Weights of a small transformer language model: 4 heads of 64.
Each number is 128 + 24 x the weight over its row's rms, rounded and kept within 0 to 255. Layers, rows and columns count from 0. The size above them is the row's rms in percent of the matrix's.

# layer 2 MLP down (transposed), 512x256, rms 0.087, rows 466-511, columns 128-191
size [101  79  90 100 100  99  88  95 108  84  97 101 103 105 106 107 108  97  96 100  95 110 109  93  86  93  94 115 100 101  94  99 106 108  97  91  93 105  92  96 105 103  97 100 111  93]
[[ 97 113 121 144 119 151 116 164 135  97 116 124 108 147 119 114 150 137 207 137  85  97 121 139 113 131 138  92 141 122 141 163 129 127 125 128 120 142 141 112 119 125 105 122  87 155 131 126  97 161 109 174 114 178 126 158 138 135 146 170 153 125  96 135]
 [103 148  95 142 100 123 113  87 150 129 134  97 140 109 148 102 101 142 164  92 144 124 111 122 108 120 104 113 135 133 111  91  88 115  80 156 131 134 102  85 118 123 134 156  89 155 104 136 157 116 137  96 143  92 155 161 108 143 133  96 143 119 148 119]
 [164 171 154 152 132 146 150 134 123 140  90 109 142 147 140 174 120 107 152 126  78 130 119 181  85 116 142  89 127 122 139  90 125 145 129 106 132 113 140 163 120 126 142 168 140  84 166 109 116 103 134 144 114  95 124 139 108 111 143 123 121 143 137 120]
 [157 153 153 128 142 130 128 132 106 112 131 140 129  94 115 116 145 161 239 123 162 147 121 153 145 117 143 131 129 133 159 120 178 146 115 117 144 138 160 115 128 163 141 149 111 102 151 142 135 143  83  77 127 127 118 106 129 126 171 117 119 121  91 110]
 [103 130 165 127 103 141 131 115 104 148 118 133 129 110 161 106 147 196 107 110 151 141 149  95  95 130 155 169 118 109 131  99 140 112 113 177  64 133 126 128 154 148  97 106  66 169 154 126 153 123 119  73 121 114 113  83 136 123 129 114 152 159 146 135]
 [110 130 122 106  74 142 122 140  95  73 108 133 111  95  92  99  87 144 224 164 126 121  96 136  91 110 110 129  98 117 172 148 123 129 144 162 116 145  88 119 144 133 108 136 125 117 162 124 112 170 146 136 173 149 122 146 107 171 128  97 115 117 115  33]
 [121 161 230 180 152 125 130 134  87 157 139 157 139 126 111 114 140 129 138 142 118 136 126 155 121  90 109 147 187 140 165 119 144 130 110 134 142 117 115 113 188 107 111 139 123  91 109  94 190  77 139 153 161 139 153  96 153 133 133 130  87 140  89  83]
 [121 118 167 133  97 142 135 143 132 152 176 105 137 155 149 104 194 160  92 132 174 112 134  93 133 118 128 133 100 112 130 125 115 117  65 112  91 122 149 135 100 129 149 152  85 120 143 138 140 108 109 155 110 157 150 129 131 138 109 105 102 128 138 139]
 [164 129 134 103 151 109 114 133 112 139 150  82 154 149 117 185  83 112 134 165 155 116 160 164 118 157 102 171 134 104  96 138 150 158 111  94 125  88 131 111 110 118 104 118 146 120 113 185 165 141  78 122 121 136 103  99 127 111 166 125  98  87 101 126]
 [125 157 255 149 137 124 101 107  61 118 133 134 168 133 116 112 122 125 134 157 122 130  88 142 113 106 111 125 131 142 146 118 147 139 102 152 140  86 124 109 141 126 157 147 171 130 140 112  94 157 130 111 152 121 125 116 108 139 149 165 121  74 122 113]
 [157 125 128  92 182 115 143 120 120  94  74 138 126 163 156  91 147 121 126 138 127 148 123 147 125 126 126  95 141 109 110 183 119  87 154  99 156 109 107 181 115 145 118 129 144 111  96 132 125 101 134 146 121 136 153 123  95 141  65  98 142 123 108 105]
 [135 105 246  92 141 164 122  67 164 130  82 162 141 108 134 131 166 147 155 152 106 130  84 118 130 132 126  99  69  99 157  95 144 144 111 150 147  95 125 168  95 147 141 156 109 140 174 104 145 156 118 142 135 156 136 165 128 142 151 143 109 149 113  54]
 [119 168 126 143 163 109 117 164 113 110 126 150 168 138  95 137 188  80 127 107 120 111 105 131 143  97 121 121 104  98 118 110  80 143 106 115 174 136 149 118 126 147 155 186 153 107 147 110 115 152 136 128 149 120 126 132 147  96 167 123 134  81 134 142]
 [126 135 169 119 106  84 112 150  95 125 173  79 120  93  92 121 125 145 139 155 120 111 108 108 110 120 115 185  82 120  77 106 126 124 139 104 111 113 121 103 138 116 134 177 124 124 111  74 113 120 102 169 140 142  97  96 117 147 114 177 108 109 130 143]
 [ 98 142 121 161 154  99 134 142 135 151 105 133 141 150 118 103 166 114 124 138 154  85 101 125  81 110 135 120 128 158 124 125 137 167 116 115 135 144 183 111 141 131 129 142 128 155 108  96 123 141 110 140 131 137  78 118 112 121 140 130 123  95 115 142]
 [151 110 145 143 167 131 122 104 109  98  98 171 120 125 133 136 162 116 143 104 127  65 139 138 137 112 130 144 131 126 165 163 132 111 115 163 158 120 108 173 115 157 100 110  81 106 150 125 103 110 142 129 137 114 120 140 147 101 134 105 157 108 141 133]
 [105 125 115 102 146 109 143 101 142 119 136 158 107 152 106  88 113  79 191 146 145 143 108 130  79  97 135 117 153 145 150 106 174 154 109 156 130 161 151 122 158 185  94 190 119 155 156 132 126 115 156 138 127 178 136 145 115 118 129 109 118 129 135  98]
 [144 106 105 123 100 166 138 160 103 115 165 164 160  77 115 119 139 141 112 126 117 114 155 107 148 132 110 123 127 129 104 117 121 126 163 114 136 160 119 159 150 106 126  93 168 137 121 126 125  92 173 150 118 146 187 139 165 139 138 149 146 136 120  92]
 [139  73 227 139 112 140 114 138 103  67  99 127  81 127 136 167 139 132 163 131 104 137 111 110 100 100 110 130 162 121  92 131  93 124 108 118 170 127 136 105 123 116  93 146 135 153 151 136 131 160 121 145  97 132 141 142 158 109 123 136 113 135 141  80]
 [158 174 186 130 162 140 110 128 115 121  99  88 120 153 146 136  87 122 122  92 145 128 145 116 117 123 135 136 156 161 154 154 108 134 113 178 128 138 142 104 140 124 140 135 138 124 161 125  98 153 143  72 151 135 152 133 112 101 134 127 137 147 141 106]
 [114 138 251 169 145 129 140 142 154 109 141 119 133 106 155 136 102 114 122 186  97 154  90 117  89 144 161 139 135 134 111 136 130 158 141 127 151 137 159 163 160 139 134 139 125 131 172 157 131 127 133 154 117 108 194 148 145 101 147 140  99  97 134 107]
 [120 131 100 150 126 164 129 120 136 149  77 157 108 162 163 100 109 135 106 154 112 107 157 165 172  98 111 115  83 128 140 121 128 128  86 156 145 149 127  80 146 115 115 153 124 126 144 168 126 116 161 146  93 129 116  99 140 143 101  90 138 118 157 140]
 [121 157 131 161 133 133 118 145 136 137  91 135 110 101 109 157 128 113 105 127  97 120  99 132 133 146 166  80 130 104 110 117 153  78 138 115 152 151 143 158 147 144  94  71 137 106 175 124 171 123 138 168 116 147 151 111 136 118 136 142 116 107 141 163]
 [147  79 108 116 140 128  87 119 114  68  90  93 111 122  84 110 148 106 137 136 130 113 127 167 133  87 127  96 154 119 122 149 125  98 149 136 176 157 147 139 111 104 129 141 125 137 176 102 130 116 155 142 135 155 111 155 129 101 104 137 121 117 173 144]
 [118 122 125 159 131 156 170 125 117 168 118 100  96 114 153 119 152 171 199 131 107 157 135 177 129 127 169 115 111 137 121 153  88 144 157 101 121 128 140  92 170 131  82 143 100 133 145 129 140 141 110 128 160 101 114  75 113 120 117 109 117 109 156 127]
 [131 155 115 147 141 147 179 110 103 108 130  92 109 102 144 116 120 124 139 137 131 138 139 144 113 182 157 107 145 133 136 147 111 111 120 118 113 134  96  69 115 124 131 121 148 125 150  99 140 126 104 134 115 103 155 118 121  95 102 121 133 121 132  87]
 [139 154 162 182 122  75 123  73 120 131 108  92 108 138 168 136 145 142 140  90 124 116 126 128 122 106 103 142 149  77 116  98 115 166 140  98 100 127 153 146 128 153 116 157 108 132 120 159  70 104 128 125 146 126 112 126 130 136 129 108 124 142 140 120]
 [144 171 120 128  99 110 130 142 158 155 143 115 100 139 113 140 103 126 123  82 136 148 148  73 116 134 153 179 136 111 108 126 120  90 149 124 127 173 129 145  94 131 134  95 139  89 174 130 138 136 162 131 100 110 137 151 148 131 149  98 103 149 118 103]
 [136 152 155 115  74 127 120 103 108 145 133 165 121  83 134 105 153 134 180 120 121 113 132 106 167  81 120 112 102 127 117 121  82 139 131 163 146 151  99 141 136 155 147  81 132  87 149 141 121 135 138 119 139  83 129 149 173 127 166 125 147  87  97 133]
 [142 103  80 112 147 118 129 107 143 121 141  88 115 136 156 114 125  88  90 157 152 126 117 166 116 126 130  48  77 126 121 120 116 170 147 171 153 174 140  88 139 150 145 165 151 151 131 188 115 156 133 129 111 132  89 108 120 134 129 101  96 107 133 124]
 [139 135 171 181 131 125 151 124 139 119  98  82 104  90 110 143 112 131 202 153 136 131 106  84 144 171 105 107 138  98 137 102 135 123 148 128 124 115  94  91 135 110 125 119 135 143 151  94  95 162  90 132 148 129 121 149 103 119 117 134 125 128 140  46]
 [155  92 133 114 134 129 119 144 112  78 101  81 129 114 102 132 124 156 124 130 120 119 119 134 126 151 111 136 136 128 102 147 134 144 158 132 147 113 175 102 156 137 123 106 136 123 113  99 110 107 123  96 131 132 117 165 173 106 115 150 133 123 156 168]
 [161 154 168 109 140 142 134 112 123 135 103 153 158 144 146 158 132 128  70 119 140 117 110 127 139 149 150 128 108 139 137 138 115 110 126  96 114 120  64 130 140 132 159  95 130 163 150 142  92 108 156 148 179 114 160 107 109 122 165 109 112 130 174 107]
 [ 88 141 133 138 184 131  93 141 148 126  73 136  85 142  97 141 104 144 142  57 153 103 152 112 148 121 128 118 168 126 107 168 159 187 114 158 160 147 161 149  80 158 122 105 108 144 134 107 145 124 120 127 107 112 133 124 150 107 152 113 122 149 182 129]
 [ 78 112 158  91 126 128 106 174 168 155 150  99 112 122 118 130 115 125 139  91 145 102 164 131 129 133 148 125 137  99 171 119 135 110 141 137 116 144 133 125 130  82 114 149 151 160 173 110 150 142 152 150 121  86 131 149 104 141 142 125 111 129 164  33]
 [140 111 214 131 120  60 133  91 155 123 115 140 122  87 119 131 133 107 160 181  79  88  83  92 139  99 104 134 139 116 123 137 185 132  99 157 136 103 132 135 141 132 154 137 176 125 138 131 115 123 109 153 135 139 155 127 100 114 127 134 131 104 103 144]
 [126 131 191 110 150 152 141 103  96 173 117  87 114 121  87 134 130  95 215 101 109 122 127 161 172 113 113 127 149 143 171 115 142  94 125 117 152 122 136 134 124 133 145 157 159  81 156  89 112 161 122 149 108 134 152 110 151 134 146  88  88 106 146  73]
 [120 166 141 139 118 143 132 141 126 118 114 155 148 134 100 161 110 158 117 139 131 124 137  94 105 126 147 129 151 157 112 181 133 160 147 145  79 148 102 130 152 173 120 106 123 138 107 156 136 114 135 169 175 139 145 152 162 123 138 131 115 143 162 123]
 [134 134 185 123 134 140 101 172 117 113  96 109  87 142 128 112 121 124 153 169 118 131 130 118 171 121 113 136  99 114 134 119 115 166 152 147 166  86 142 153 119 157 118 126 138 114 118 122 142 132 117 133 125 130  85 146 129 100 130 154 147  81  99 127]
 [159 125 201 184 125  90 137 149  85  82 134 112 143 135 150  63  98 124  75  95 118 119 113 122 173 119 131 109 118 122  96 125 119 117 136 105 128 119 113 101 181  99 118 103 113 109 159 151 109 143 138 128 109 126 104  94 137 134 119 164 124 123 117 141]
 [128 142 120 113 126 129 127 184 146 189 119 116 131  94 159 125 171 182 135 117 132 105 113  81 109 198 127 178 124  88 113 131 127 124 139 139 112 142 146 140 140  84 175 156 119 133 135 146 140 108 146  96 108 124 131 145 153 136 139 154 131 124 161 109]
 [125 130 181 108 130 101 125 129 119  99 126 157 113  94 141 135 118 145 131 133 101 121  74 105 165 130  96 107 154 160 149 131 107 132 116 140 134 103 153 144 134 153 116 158  71 111 158 110  98 135 154  98 172 176  60 102 171 133 172  99 145 138 104 108]
 [112 140 177  70 104 116 127 110 143 143 109 135 154 125 139 116 151 144 188 187 109 107 106 141  89 165 123 114 110 110 116 101 121 118 176 173 169 108 134 137 129 164 165 140 110 100 116 146  92 111 107 116 178 176 111 161  99 143 109 112 156 110 101  83]
 [108 108 105 129 135 148 128 141 178 144 105 103 156 117 172 125 206 128 156 109 122 143 145  94 147 150 140 108  93 134 101 110 154 110 136  80 110 146  81 112 109 133 125 161 140 152 119 148 103 151 156 117 121 126 116 134 110 142 105 119 104 178 161  27]
 [135 130  97 107 117 131 182 130 137 133 138 126 108 110 132 174 146 129 111 132 143 121 121  94 107  90 121 164 135 136 129 115 148 107 130 106 132 145  85 167 119 124  95 104 128 160 136 112 135 127 105 102 137 134 153 166 152 103 123 126 107 145 112 164]
 [ 91 140 231 164 144 151 153 145 129 127 176 114 146 141 122  91 143 152 119 149 113 150  87 119 130 112 115 123 111 134 140 101 133 124 107 180 183 137 139 147 142 108 147 168 151 108 107 128 166 143 141 166 139 199 122 143 143 143 150 128  95 119 121 123]]
# layer 2 MLP up, 512x256, rms 0.0937, rows 467-511, columns 128-191
size [ 73  88 102  99 101  86  94 106  83  93 101  99 103 105 105 106  98  96  99  95 108 116  88  86  88  95 119 101 107  93 103 106 108 102  88  94 106  87  95 107 102  95 100 109  92]
[[ 86 131 114 106 134 139 164 112 115  80  98  80 159  93 144 176  75 142  80 157 140 159 121 113  80 102 141 114 139 147 125  85 145 130 132 125  83  97 128 175 107 114 127 143 134 141 107 116 173 106 151 137 147 111 122 116 132 168 177 120 105 147 158 134]
 [155 127  89 121 148  88 119  99 128  89 173 154 169 136 125 166 148 149 127 140 110 155 125 107 201 132 128 129 144 119 143 138 101 129 142 173  90 142  76 117 114 163 135  93 116 137  88 110 117  94 111 142 146 121 112 122 134 168  92 132 178 150 118 151]
 [139  99 123  67  94 107 121  87 106 136 133 168  92 100 109 145 126 121 123 187 110 139 162 119 159 140 109 183  96 157 130 129 138 132  96 120 133  75 167  94 132 118  95 134 113 143 158 148 139 159 151 176 135 128 127 125 160 119 144 148 103 146 125 144]
 [134 127 134 149 132 116 121 101 124 118 143 134 160 154 149 107 118 153 114 139 140 131 120 103  85  79 110 102 118 171 125 167 146  79 137 112 105 102  98 141 142 144 144 143 142 127 149 109 146 120  89 154 119 114 108 108 177 122 164 180 152 160 107 153]
 [108 115 101 114 144 131 181 117 167 111 145 132 113 176 133 141 105 112 116  96 165 143 112 128 136 123 126 136 130 157 101  89 161 118 145 144 170 115  99 126 149 114 138 114 107 120 119 170 117 104  97 138 112 126 131 109 128 185 118 109 148 125 113 128]
 [124 133 127 170 133  56 115 130  82 136 161 142 117 158 123 112 114 118 132 156 182 123 151 148 130 131 136 118 190 141 117 144 152 144 111 160 115 111 155 142 130 125 144  80 135 129 126 103  89  82 155 118 111 127 147 118 130 121 120 120 160 146  90 128]
 [103 109 144 145 136  67  81  94 112 135 140 103 142 135 123 100 120 129  88 143 156 146 117 147 120  54 163 120 165 123  91 107 156 107 145 162 105 123 144 141 135 122 126  94  93 133 174 133 117 129 139 102 129 113  97 119 138 146 129 125 197 164 139 181]
 [ 71  76 113  90 100 101 128  97 139 114 173  88 147 142 116 146 149 102  96 114 145 115 106 138 153  76 142 141 111 108 116 138 105 111  87 142 147  96 132  92 101 118  94 138 135 112  98 136 140 137 150 145 155 139 118 111 137 114 132 135 124 144 102 157]
 [119 136 139 109 133  77  84 128 138 164 176 114 106 123 147 164 109 125 112 135 132 103 141 138 137 104 116 125 123 182 130 149  99  88 152 104 145 133 142 108 157 106 136 125 150 150  89 143 138 111 113 125 118 117 127 127 104 109 100  85 105 120 125 155]
 [122 123 117  79 154 136 138 146 120 134  90 125 130  85 123 152 118 100 121 109 148 110 121  70 140 108 111 151  92 100 127 127 104 119  98 151 153 129 157  84  85 104 109 146 118  93 136 161 198 141 108 163 111 122 113 100 126 126 170 162  78 134 104 172]
 [153  77 111 128 140 124 145 125 153 143 197 110 104 145 195 129 122  96 101 113 139  99 103 121 164 120 120 141 180 129  85 130 127 134 143 164 129 134 146 159 140  98 113 109 144 151 165 154 138 127 166 116 108 125 137 112 117 117 134 174 182 147 114 140]
 [142 148 125 165 132 143 151 133 132 177 139 141 152 114 112 165 139 113 111 179 112 171 100 156 127 159 132 116 141 110 149 149 137 107 124 108 150  92  99 157 147 131 168 131 158  96 113 121 150 117 165 108 129 131 177 120 153 122 112 141 139 142  96 140]
 [130 136 139  86  83 127  94 129 123 127 133  88 149 159 114 148 108 112 108 129 165 145  93 105  87 144 176 116 132 139 177 107 138 113 141 105 116  93 167 138 151  84 108 127 163 161 120 141 121 116 154 145 152 143 108 136 142 141  79 143  96 129 145 158]
 [127 161 122 139 104  97 174  83 128 135 124 121 144 143 112 142 134  91 114 119 121 152 148  83 125  87 139 144 166 129 113 167 109 146 140 104 126 184 159  94 113  92 125 109 119 164 109  96 139 100 104 108 133 108 113 140 115 157 132 122 131  85 165 159]
 [112 122 137  99 122 100 120 151  80 149 130 127 121 143 126  99 135 113  89  94 130 104  83 160 148  88 144  87 129 129 132 119  66 144 101 125 117 100 108 118 154 126 151 120 105 118 125 159 135 115 125 129 149 112  79 155  55 160 179 135 120 104 165 179]
 [108 142 130 130 104 124 125  80 135 108 143 129 130 161 138 108 119 117 116 154 126  99 128  97 112 119 158 177 158 133 148  94 132 110  95 173 107 119 126 107 122 142 126  78 127 120 147 167  97 131 123  78 118  90 152 141 103 127 188 114 148 166 151 144]
 [111 162  94 113 112 123 144  85 118 140 172 102 104  97 138 120 103 145 126 168 158 107 187 108 110 114 105 144 161 130 151 131 167 103 106 166 105 104 175 125 149  95 134 129 104 126 130 102 106 135 124  79 117 140 123  88 108 117 188 121 163 133  82 137]
 [ 96  91 117 128 106 156 128 147 138 109 147 146 145 144 182 110 112  83 121 109 117 111 112 181  91 105 124 184 124 116 117 124 140  86  96 166  95 150 107 113 119 140 135 137 159 116 162 133 129 119  67 131  88 118  86 158 123 183 140 120 122 117 128 142]
 [113 137 122 111 120 127 103  86 110 118 129 114 102 163 124 103 148 140  92  99 126 115 157 102 118 115 117 104 139 136 150 133 109 113 134 108  97 137  94 114 138 141 135 127 159 122 101 108 137 115  83 140 154 135 112 166 115 100  96 137 167 122 123 152]
 [132 145 126  93 132 129 139 151 124  84 144 148  91 136 125 105 106 144  63 136 130  87 131 162 126 150  88 158 118 111 155 104 136 115 144 105 135 128 101  75 119 151 128 163 125 149 190 150 128 121 100 144 110 124  89  98 144 150 140 156 102 141 119 174]
 [102 156 112 122 124 115 136 133 128 128 138 169  86 103 120 117 121 142 106 133 154 127 147 101 156 129 144  88 130 166 125 130 136 143 105 131 129 123  81 140 121 172 119  70 171 148 108 118 173 114  84 147  70 108 152 131 107 160 132 112 126 130 118 141]
 [130 136 109 154 122 113 120 135 108 143 105 141 124  94 124 179 104 133 138 145 132 144 113 127  84 162 117 108 152 152 136 103 100 103 105 155 149  91 102 124  99 125 150 130 118 134 137 129 132 134  81 144  85  98 168 166 105 130 141 183 116 117 188 135]
 [121 132 110 130 150  84 140 104 155 137 136 145 157 155 136 169  97 122 106 146 127 119 144 122  90 115 132  87 156 143 110 133 151 121  99 124 123 111  86 128 113 139 151 146 138  82 146 108 129 128 132 122 143 159 100 145 149 141  99 136 173  95 148 159]
 [170 115 120  56 119 118 101 116  96  81 106  95 117 123 128 144 117 110 103 112 151 165 124 110 135 123 103 107 147 104 125 126 130 139 113 125 129 102 130 171 105 153 140 129 143 147 125  98 157 118 140 109 153 142 147 144 168 159 157 127 126 160 105 113]
 [133  94 110 115 177 145 130 143 125 109  86 132 134 135 141 170 123 136 118 135 143 153 132  96  97 131 195 132 120 106 113 133 116 139 121 130 141 141 156 118 104 151 122 168  66 145  98 136 151 117 147 108 115 148 112 162 117 139 162 148  82  99 120 133]
 [ 75 125 119 119  96 102 121 127 113 110 138 133 168 109 150 135 106 103 110 100 153 110 140 128 118 124 128 182 107 129 133 142 131 102 139 155 113 130 127 117 155 113  76 133 108 123 149 140 109 169 136 149 162 130 148 120 113 119 168 121 133 157 174 132]
 [140 144 128 149  97 145 176 126 161 124 123 125 115 115 122 150 125 154 115 150 128 130 153  67 126 160 136 162 109  86 145 124 123 131 118 163 140 149 107 112 138 125 129 126 131 105  59 161 136 161 142 110 144 151 148 120 104 165 111 141 152 138 102 136]
 [171 124 103 109 127 151 127 138 144 116 149 166 135 160 168 103 131 117 115 117 118 114 129 124 121 140 132 140 115 121 137  83 197 148  97 136 128 147 120  87 147 114 107 127 134  97  57 157  92 125 136 139  95 137 136  96 155 115 159 127 155  86  77 155]
 [109 160 110 116 140 100 132 131 120 115 141 152 175 117 116 140 129  86 102 146 202 121 109 166 143 108 162 129 187 141 140 141 154 101 139 149 108 135 108 148 112 123  98 130 122 165 132 118 190 106 142 142 141 102 132 159 156 140 153 141 138 130  88 144]
 [141 108 123 108 142  96 128 134 126 134 143 127 138 120 156 154 137 149 117 124 149 116 138 146 143 139 135 179 157 125  94 121 123 112 120  77 102 148 143 139 143  60 155 102  94 105  99 135 131 147 144  87 118 104 135 144 138 196 109 135 100 118 106 149]
 [119 109 100 134 112 130 175 109 150 145 128 135 149 160 146 158 106 130  95 191 118 144 111 118 111 174 157 135 136 159  96 123 125 100 114 106  91 129 131 132 148 176 151 151 111 133 122 157 156 128 122 107 128 125 145 158  93 163 113 124 138 103 147 161]
 [174 149 150  92 115 140 135  70 127 181 138 123 160 121 130 120 127 159  78 103 156 130 102 102 141 134 140 138 136 100 146  93 166 101 131 106 110  88 106  72  97 104 167 157 125 131 117 152 141 122  83 146 135 124 157  96 149 173 127 140 116  92 145 172]
 [104 149 100  97 152  89 114 102 138 117 134 106 131 138  88 140 145 130 125 102 171 130 102 144 149 129  92 134 105 136 131 126 129 153 149 166  77 143  84 157 147 131 122 139 165 160 129 134  93 136 132 131 128 131 134 108  99 114 107 122  93 134 126 142]
 [126  94  97 119  98  81 121 115 132 151 146 159 168 122 166 188  89  97 115 140 146 122 149 109 149 112 164 141 154 135 126 134  98 108 123 136 149 138 140 130 123 166 124 119 114 117  82 135 125 107 119 143  79 105 188 105 132 129 165 119 193 151 129 149]
 [125 145 125 126 171 163 131 165 145 163 124 127 134 123 140 138 114 105  97  69 142 135 130 173 131 112 118 152 116 108 155  95 140 115 170 114 127 148 146 156 124 127  84 119 114 127 149 152 162 118 120 138  82 107 136 132 115 165 138 168  89 178 157 156]
 [118 143 121 150 110 144  94 115  99 129 159 178 128 124 127 158 103  86 127 157 144  90 145 129 167 130 145 177 173 139 129 127 129 141 110 143  79 147  93 161 116 124 104 100 149 144 111 102 173 135 158 110 128 131 121 105  77 130 136 122 163 114 159 118]
 [174 141 132 158 107 122 123 149 104 127 125 166 102 152 159 134  93 144  98 117 129 154 146  97 134 143 151 123 146 100 101 149 123 145 156  99 102 153  76 150 136 165 113 106 122 137 132 111 137 129 135  95 137 106 110 117 110 130  99 150  79 125 142 140]
 [ 80 111  99 118 133 113 147 140 107  95  93  86 121 147 158 118 115 104  85 106 160 128 157 120 158 105 129 147 138 113 123 124 123 136  95 109 144 112 150 118 117 117 138  71 139 133 126 126 133 183 145 106 154 117 137 138 109 144 128 152 130  79 115 175]
 [119 156 147  92 198 149 114 117 114 165 152 139 156 142 110 148  98 143  98 104 152 145 161  84 146 143 171 103 127 109 136 115 100 135 146 121 103 125 143 111 109 147 149  37 113 113 109 143 126 160  81 111 155 117 177 130 115 137 153 121 138 135 131 171]
 [102 120 120 126  97 134 124 133 167 126 115 138 178 159 139 143 133 159 112 152 102 142 167 122 100 119 178 154 163 138 147 119 126 138 152 132  94 154 154 135 111 149 138  76 143 138 135 137 127 115  99 124 115 136 148 151 116 148 145 131 151 108 131 130]
 [133  94 131  89  89 151 142 120 108 122 142 141 137 119 140 134 126  90 117 111 163 108 142 149 139 169 110 133 138 148 111 114 161 182 129 112 131 107 133 138 138  74 122 156 119 118 117 150 133 163 151 120 148 142 119 113 118 136 186 135 125 138 127 144]
 [158 114 121 100 166 185 145 148 162 103 127 142 111 154 114 100  94  94  89 154 131  95 118  96 131 137 125 120 116 138 139 127 147 132 122 138 120 144 119 125 112 131 107 125 160 155 197 136 129 138 152 145  67 136 143 136 149 143 137 131 142  90 106 134]
 [ 79 145  90 126 153 133 163 158 162 158 155 152 197  89 147 155 117 121 116 107 162 162 145 126 103 161 155 100  93 109 143 113 145 166 160 113 118 126 120 144 129 121 136 122 140 142 133 149 145 117  96 105 111  95 130 141 117 128 161 121 117 115 134 126]
 [ 91 136 101  67 117 119  97 123 117 120 156 146 145 114 106 206 146 117 106  98 126 129 146 119 115 120 131 155  95 127 113  98  55  88 118 150 143 140 111 156 122 120 125 112 137 135 119  94 160 151 111 103 120 120 105 122 149 111 115 133 148 137 151 137]
 [111 166 147 145 132 108 158 156 180  74 148 115 146 126 134 150 103 119 121 121 179 135 122 110 163 138 147 134 168 116 103 126 168 112 121 129 164 117  60 122 181 109 133 116 101 176 139 128 131 110 142 124 130 144 139  92 164 123  66 152 163 150 136 160]]